Weights of a small transformer language model: rotary positions, no biases in attention or MLP.
Each number is 128 + 24 x the weight over its row's rms, rounded and kept within 0 to 255. Layers, rows and columns count from 0. Numbers have three digits each. The size before them is the row's rms in percent of the matrix's.

# layer 6 MLP up, 320x128, rms 0.11, rows 103-119, columns 0-127
104:125132154123130138091121172131054141109162071107159121130116136150138121124103103098108142089157125106102140139117142125124140104126121090139162092128126090176182112133134134090131109136148163151124084110140122148131098144140173161126134129098093126121128126125133166151111141119149073109167164127148106124171135082129130133161105116149127080121093147110175103120136118138129131125156
092:135129140122126110132129116136144143112100077167138095147127096101151150131124122098111095134118126142100115125169127140159140095117123129128108107126056151056176152144131128154118166135158140091126159132150087121112090134144137141182132124102130130130097117121120144164125137126111136099169131158150111118136112137087155137140105098129135112137124150108187159138082081148169139107172
092:132135148129185131124155115110153158116141110116180167106088120117079115103128102149139102108086140151121107188110114124158144110123119106101117120106177116126166115134129145141160169122090138107108108122123104125170077102102088114161112114149151131098141113150148103112141101149127179153137140112151148120103133117138153122158116113139119121116095126155097112067110149111096089146129
097:125118137147083103139113130112183148164094107119150123121086147123092045161123098114111121141174115096141098126139162133175188127112118117132102111165085094113174085144128138077135110135134136158131139136148146113099105118096131135132131116090133163093119101123122188100111125121137112110120161127134104128164132129103137130104099142129114135118125138124144139118148131103133160121165
103:129114143123084139158139108147147101184126057132141108153126101137148122087077118186123149098143106144116148127131129114151150098163104152164124120133106103155125158133177134105115114125121134148104141120150108140126135128157101132125120138134105133151145159123177125121121104113134169137139110062098082123120123097158137190142151116143122152135152132085129119164123108084116100133152
104:131128112149103098187155156125101143105141118127150129136130107161172075083166140122151122134122132121089178106118123125116089112108122142130149139129167138088077153101083127137161091133083127170142138115176131163109158113122168107138142120122111144189132122101077120114126137133097130138088130101106125132092141138144132129151128122125133108120081112104136144139143105137085108160128
097:092167100159103088114139105126125107135115146126118162083140098197119093097094151137163139157144151138142168073088126103132149139141119121110122147154124161110123144115120120114096156121143125126133155123127096109132095137132134114134167141099178166146121089115120173170111145099160136125140128127117111108121160103115112093104150150119104080114130162148123137181169145118109147109144
107:085128115115122102089121119155132139092131139128111185078121095122153114151139128135081134137143087087151138132162128097125110131068153089095164138103146105105194102121088118136143126151104134119103135096122146171153138122140141144123121106130123117090123124138156140141119149141130162125114108118141133120152105165116108139135157114137090138155132098118139156146205131107093175108123
094:100111125120102146097138127181175108155119172142118141162106151131141137124060105152130133074098116138145096147144143120099130146172109122125110108137108075123124110113133132127069170120120108103124165107155131128122174120128102123150142116139186135116139142170120151114110147118112105103147122133116172138132136125104104130122177137140103127136157126147060133109161174117110141148121
098:164109134149147109099062152139165150113107135170159123134158118147111148123121133096198101156169139128127084123167173115084153120145123132120115148108141129113128134108170095162069123121091107104154094146126138122135093135110088148140147120142126137144160128132089108160062142110119132098144151095132114129134082143122145143131139132125142117101128097135143125161141107118155112148140
100:108070119100109096133111106140119109173147115110064145117085145115158107132139116150110151140145173135150121131142128108073097136123104159122150112119124111150162115128128128066098115104121146143144139163117132080066122096135153160126139149133136123122133133074154161151097174108143117125131161118105129117141153096134130133105135112142138154127107089093125119174126139112179130131158
104:142144127128118121134121136138099075134147106112166110140146080137140133095137080135105099126120115141141136114116141123169135139137166107164105152139124135146074111133148122131154154150105146161141108124111189115112150126102136099138096123076128103180102106139107121071144064118104130133140112121140144109157114148075137134133075152169115136119098118120154131164119146167115127112081
101:148134102122130134112151106111131126109108137100150139142129150118115172158159102144149126140133129125150119130131084118154116179166104125116145109147101165098102120079154115132153156156076133119109122098154155167181097108116124137157150127179122163111122118144143129084099151157107172097120114175118150119090098140167137112121172140130124164128094139124147147164099109136092134083117
101:153161064131127144119142137082128134098182141099079125172174142153119127143131136139122148118113115122144133119121124100105128128150119095106084137138087115149135123137122151126136134096143109168133113124106137108156108153117135091114111104138129092161141155122079101166128101109125152117102122153153109112113161127115109135101132117070162151126078178135154169104138127080134159089111
093:165136152106131120092129124116224106156116168159116116193108127105101095142160115123123137092143131121120141112113154098127151113153125132145126131129114170126105151117142119136149127109124101138102164129079070139086133106124144100135141110145107129110158093113149112196114142124112102165124112125141132152155162151114119113129075149147139145147114123125097183146110110134126133144131
097:071108100134148171101154115153125144102141105117117115070163140109148148132143115112107134124150146149155138133177138140168104107086114121143172141132155070131121120107169106121119122142111161175126130137122096167110146098195131114099142147111120158114087128145120101107094126101125146110138103117117111091136141106128088130115123134141133100147133109116117177119124113159153132085179
101:139151108165113113151149133146114155120105105140114170132113111151151149131100133136135114163098139170159122137096114121164180127108106107139124110122108091119122156143115134123113154105098171156084111181157109134121102085119151165133133155126204117094085096099162119175106136097122116116092127129125129177119125147106130100101127178113133105124164159134091127137132111127128109108119
# layer 6 MLP down (transposed), 320x128, rms 0.123, rows 103-119, columns 0-127
106:115085155127156146153153123131109097159091160080156101072126163150139153159148126173126125124161161123122141141120082111135136108130108137094156167134093111116112124148103122123151080122125104107106183116150117139142115138120115102148139120133122125139126178124088084142124158119139105125138147140109140135143115170172152132106155165144148164108124089180098111131138127126178132152106
093:120143132139042148126163122113103153149140126166123128099133130141125146166170094132094125122115178133143109137087095103120103148167095111119173124099082144107119114110155104163110131144105160166116141117123134115127103127164156136103134178095083123144086145113137113128141121108149160110117160150139117119145136130145147141086102158119168147152120130096118131108110175122115161134097
092:118109168122142107148109101158151137110070144133097104130147087142176118129156131120116115113108099164119143118132124096154118118111104159109136136116082112149117116120124121114094153121165109125156140144170147153114138152093143182123171144119139165163145134123114176126186153153128092139139115130152110139114156127120078117107148088125123120096136125111165099162110138154152062104126
096:120135157117129084082079149138102164112140114129110132108148103111168118117177135105154121104129149130107147082117111122146108114112118152105132097153102128150133117121123161134114125065117142129149162170110136095109144152108133136157112136140150122164134099102100174158156093069094103105098131130124121146126170153183108134131137128161159159114136113131123135105068152124110135113092
100:141127116142158101091157095137070116098124165108111160138135162080135113159160159121108092126093156113102172122097125131146099087122126157123161088121122124179144142124097125146145158157116143141123118107181105124127097119131158125166117116112136093151124097164142117127176144124129102116126132119140095137133142121145112069127153174112098120133145143117160126106113102160182139141129
106:175110095120155144110171137125109116146166093145125135148143113112077126123124132132128122092130106142109149184092057134134136143104132142126159110149125151091166102154110156114143110107128129132144097122101083160125155135136129120114135107126175057115136128152100114126111130109123146103145121077145116091153127083091150101107123129169145151168136105135123155115166149120141119104105
097:142139131130090148102125101110117162131157176141139144130097099119111128084160123120140144082096151119126117128106162125110132122099197141153162175147123116120136140105102175119140116129109122119104135131170115174107142108141166152145169157108113144098122102136122156128089107142127145131159141169154092121127135105131158145141128182161214124144154141109128140109139135120087117126125
104:120163130115144128127067131147175165137114119162147154113071147135129138141157140156129124154179152170130126120136119138101170183181130113126114113124149147097126118141123150129144064117133146117153120166093133117113123109131143074086131135138126153145098162135101135162162133136110087094106120091120145142119136108119124098111143140068116136129124120092128107159105132155113149093109
095:174154128103110109133142117121148172173099120117111141099108134124151191109125145160124129164067106126159097158142163184108142114138133142127153131132091148109109119125103096159092103169124178103104127133122119125130131161105099077133139153139143106120122119109158161160121122122130180119121129140108154077157125114126160121123153138094159153151113135091118134146124119128146096097163
100:121105146113147122141108112156112164131111127111144103097114103131134133112180068148113149153142080112095162115148084117145105126143129155099133125185129100136149115108108106120119128139102121137136182095170112158145127148122130119158146118103158125095128148149145116147140131055076147101137139148088096128101110108121116140096136115135109081125162112084124100135108111157095108119163
096:183127143133113146131076096099182134162105095127166118134126114141107128122148072109150091103124145129092092110117164156111123155149138140116091130136121115127161119126112125109183167127141119118105071137135113107125129145124137165149130093115129131147104129135117093112136129133156098165139127134079128126144123146101128138122171130150139086097116087107070157119139087142164165129098
103:116125116133099123122152171123116147152143167122106128145129166143145130151109132150163126153131137177133086117135105180172135135143111132146118094130168135150114148104126107126134128125133124149126123172089066171145126128173130134168117132154111108095120138180112119135134113147113091102116101144077087161146157117085097083138157109109138145136180156118173122138132108138137093136160
097:117122122115097126156129155190117153127155154151128125130127101150122156108102156135128125191147133112109142158060172119113098117129164142138155145117111114165117100140208144127131126170107147125128159140142126137127120138098107096139133159113140109064131130145139162113099106106127134126117164164166147152136148126158141105166124105122157128136140114129120090120165159127100114151177
103:132121133140157111098144075178093124127117124114107099100091134146100090092112135121156126126095152128098133133149166155114162138134118133093126120152070128111118111164132095126131124155135124125157117129150129127144173102113138077114103112156153111119145135128103085137109088072202145146135125113150160139120160153134115143128171144121120149102140118167105128121153123080136112108084
097:136115134143111104115125117127117113093160143131150140135147111125139145143112165098116131184100134114161158153114157153173108125159127107100121086104089066140151126098133137158085177120144099138109115119138165099167113122109095183132129138113142119159109098096095136108139128107157172103138126132141139068165143126139100124165154165155147128106092117151093150125151130110133114119156
099:194130099123107126114157119134099146103119145084169141124147118127114148113104198115137128124147142058097164110162143140130107130150171134124114109119126082146143147109100097136094154173160138112149151154132120119157167130135121160159149142140108149124141154144169110136134131118147146146128132163111107108130143107168140161147116144121120134094123138137123099143126138161074164148072
101:205115132106145155126077131162140117107113104120136093089123134124146146157123164081109135162144121137112140092141146118119104070170146151155130120120146086159124133137132173118143167151115148071133126138153175140091109127146121115098113119124096141135144172158145142135133110125159119108147155111174101132154129105131126121131141115121110109183152085155164132130137147129119158161133
# layer 6 MLP gate, 320x128, rms 0.107, rows 104-120, columns 0-127
096:153156097130125162129130168122107141131121141094145156115123166162155127122082119097147119086130098130122170147157044122117140123130094132125147088142169133128142134080116083095123126112148082095132120117142105146103152121143108129096096137127151118135152108094112119106128113143139142155121156130144153129147128123131104104091122118121179080117133092078110114119162134123164180124106
099:106131155105093157162119094065113133113161135114161152148127168107104158114150100118097082107103099135122126150084139099090131150105112135111109127140134118151148123103117101110088118130153140127100151126145118111132127152148098153145123128137129187100127161113106149098158102122129144160141114143101145123163138084172128095144156119129107074162149111109130143150161085117165118127170
096:120141126114130144151119153132153102095170123092111111129165091130170117150167130128145123090114140141104099145124115065127077127128111133137121133107135145157120113127139111147134163076126181158092134146132065104147143105159158147118077099129126106131103116116137126125180105157125148132105146122126075140091122153117106118099163155137162107152125068120149119155140137094131124128110
102:104096162108123129120125116177123110165181113133128137101124121141139127146118095105078129138142132127122105120132131121115121147146128095152097137156095179097119086097127103118133118111117107123095128108123129152165114084118144107092131134141129150134159151119191180119090084158152121126154126085119133140087126078163170154129120122157094148110139126122135184129118133140175145161149
104:155160183116144152128121144167114154174144089051160142086089106185092116135084132132151121114133118146142148111141131137115141110095104128112134134118104132132151112150150096110138147080119131107149088155130080098138124129155135147070127122105116140103153117129144162171129128151130133148154146144143112156127120133135171129119087184154129120104110120146119125126146079120124113134135
094:107141128140142121137136108152146115134142067114119188108152158190115127111102115109150139139144135137146134053108101103128147138137118125104114121105126098109165123139158121093110142097149169147122143126123120135130112124123121116101103136120143122138113101093126174118107128163182121124115102074097151124156111129103092128055170139116119122117126143149082138140177106097137132091112
106:123171137120157147099130130147092148135133093116126151142117110172106145177079062106162118125142132140100102142140102123167119067135088133132128091140139136131101141193118073107109153081156133092132086101144154105136131146116110132126129110132151131118145107130128141118175127167122106123110135143112130111096110128127118138129146112093108139119131131183108150103145088149177122126149
094:132115163117115168165149086164137108123135120090090169154150109157140099109118123130172176098090130113122152155090136110116128152163129144129101110110119109126111122156128112090103129127162134117122159139182140131112175152102153144135147109122107147137138149132086149136144080102141118073115087140133130148103141106121147149107159096116112107156090147175140122156111178117110156116112
094:135137132170130149138100151151077146143141122081145097126120173103184149152103137143100133099133093109092112077104080130170097089155132112122153109139112153158134116138143136157100141131100129154124093148126114112093155137157142165121133143104110116130140110129152109151128112112114124124123155150122103155097133172157109168106145136070110150090097144103087102120129156163118146115148
093:133174150147126165149126120125157129145117147111163128134133123166089133127137090085150090105116096142077102104129101128154127137173109123141106128138190106094135117108127125128144168085129122093121078138132148132178138115138114148120122109080134148122107145142114127112157109123122079130127129130098105161131080161111116144133134146143112120091119108142081169091123085157109166101094
105:125116144084128150136124077139103068127129100086149142142097116119087126134177092120111105102138131130126125107147121129090152113091117150129146121066109155085143099113114115094125090112124125118143104117110126114133113151146132149129106079140107132165156151127139119085169138145108119121179124087107139145121104121122152131110116124163082062146098150152158112175123117134125146098124
092:160180102149162123103125115082155098155134105095129157142092136141116149128141117135139133107147135145149089127133104125159130122142087151142140073116157154093126144108142079113153215136142121091118139109169132155142146115139141142128131133169101163135144117154152139102134140136099167146134112112115136133106106113132124109129145126118136126143071148106113164134112126138124140049089
103:139126097087115173187155132118100100135196139115116159112145099128137146115148129108151093112119124127134107146099095153134132159091141191168129128141139120134138090119093122122156163155110149175141126117176159152132097102163161140118147138124106150094086096113128165130169143130110140134116130096063095149105125098131113123128148086131113138143117122122125161131152125130127141114115
096:176167106144180128138137143140119112093161134106103117101131091124186148115160139099162138116143082159105093137124151141127128156134135138115156134085123153117140098121120123142145090085127166161155145102140123132071145178129151128140144111139113139130155158128168089153129137135144111131183136111101070115106114127125135146092123133137157145159134143142129139101189139120098146107125
100:130169104154123139187130142115107078148113115136082107106151176084152168121126089158122131173095087111125151114139097120129115117165087164181177115143131133128126126146126115125097091117107094134108127176115156102122137113135141101120135106136133107158137104167138131132103145118118128123141104128102134113151149119122148171104111078128114138122118134128146104176088141110177104109114
102:122136138118108119140118094121104116111169170128158152128149142129137092156102082093130147165111141122114138133150111126174116141124102159077126102079111124142107137126143091106141125124130100108128134141166146144188125117122090165097148108104128134138136118111090178114105173132140126101138135099099144169136121124154102131086123167138074132091146073127118141153134075143159115127150
100:149174152100128138137118132134140113134213139106114134148104104087115112126107080102083087130118111117110132069144148093115118104128087112158126138157097152124127086090124121156160104112110122161113141129103137150165131113107144123087122137110116168140094146119137086135131097087109127106097135107110091103136145136129143131127154133130131153121110081141087142121105139085116180139119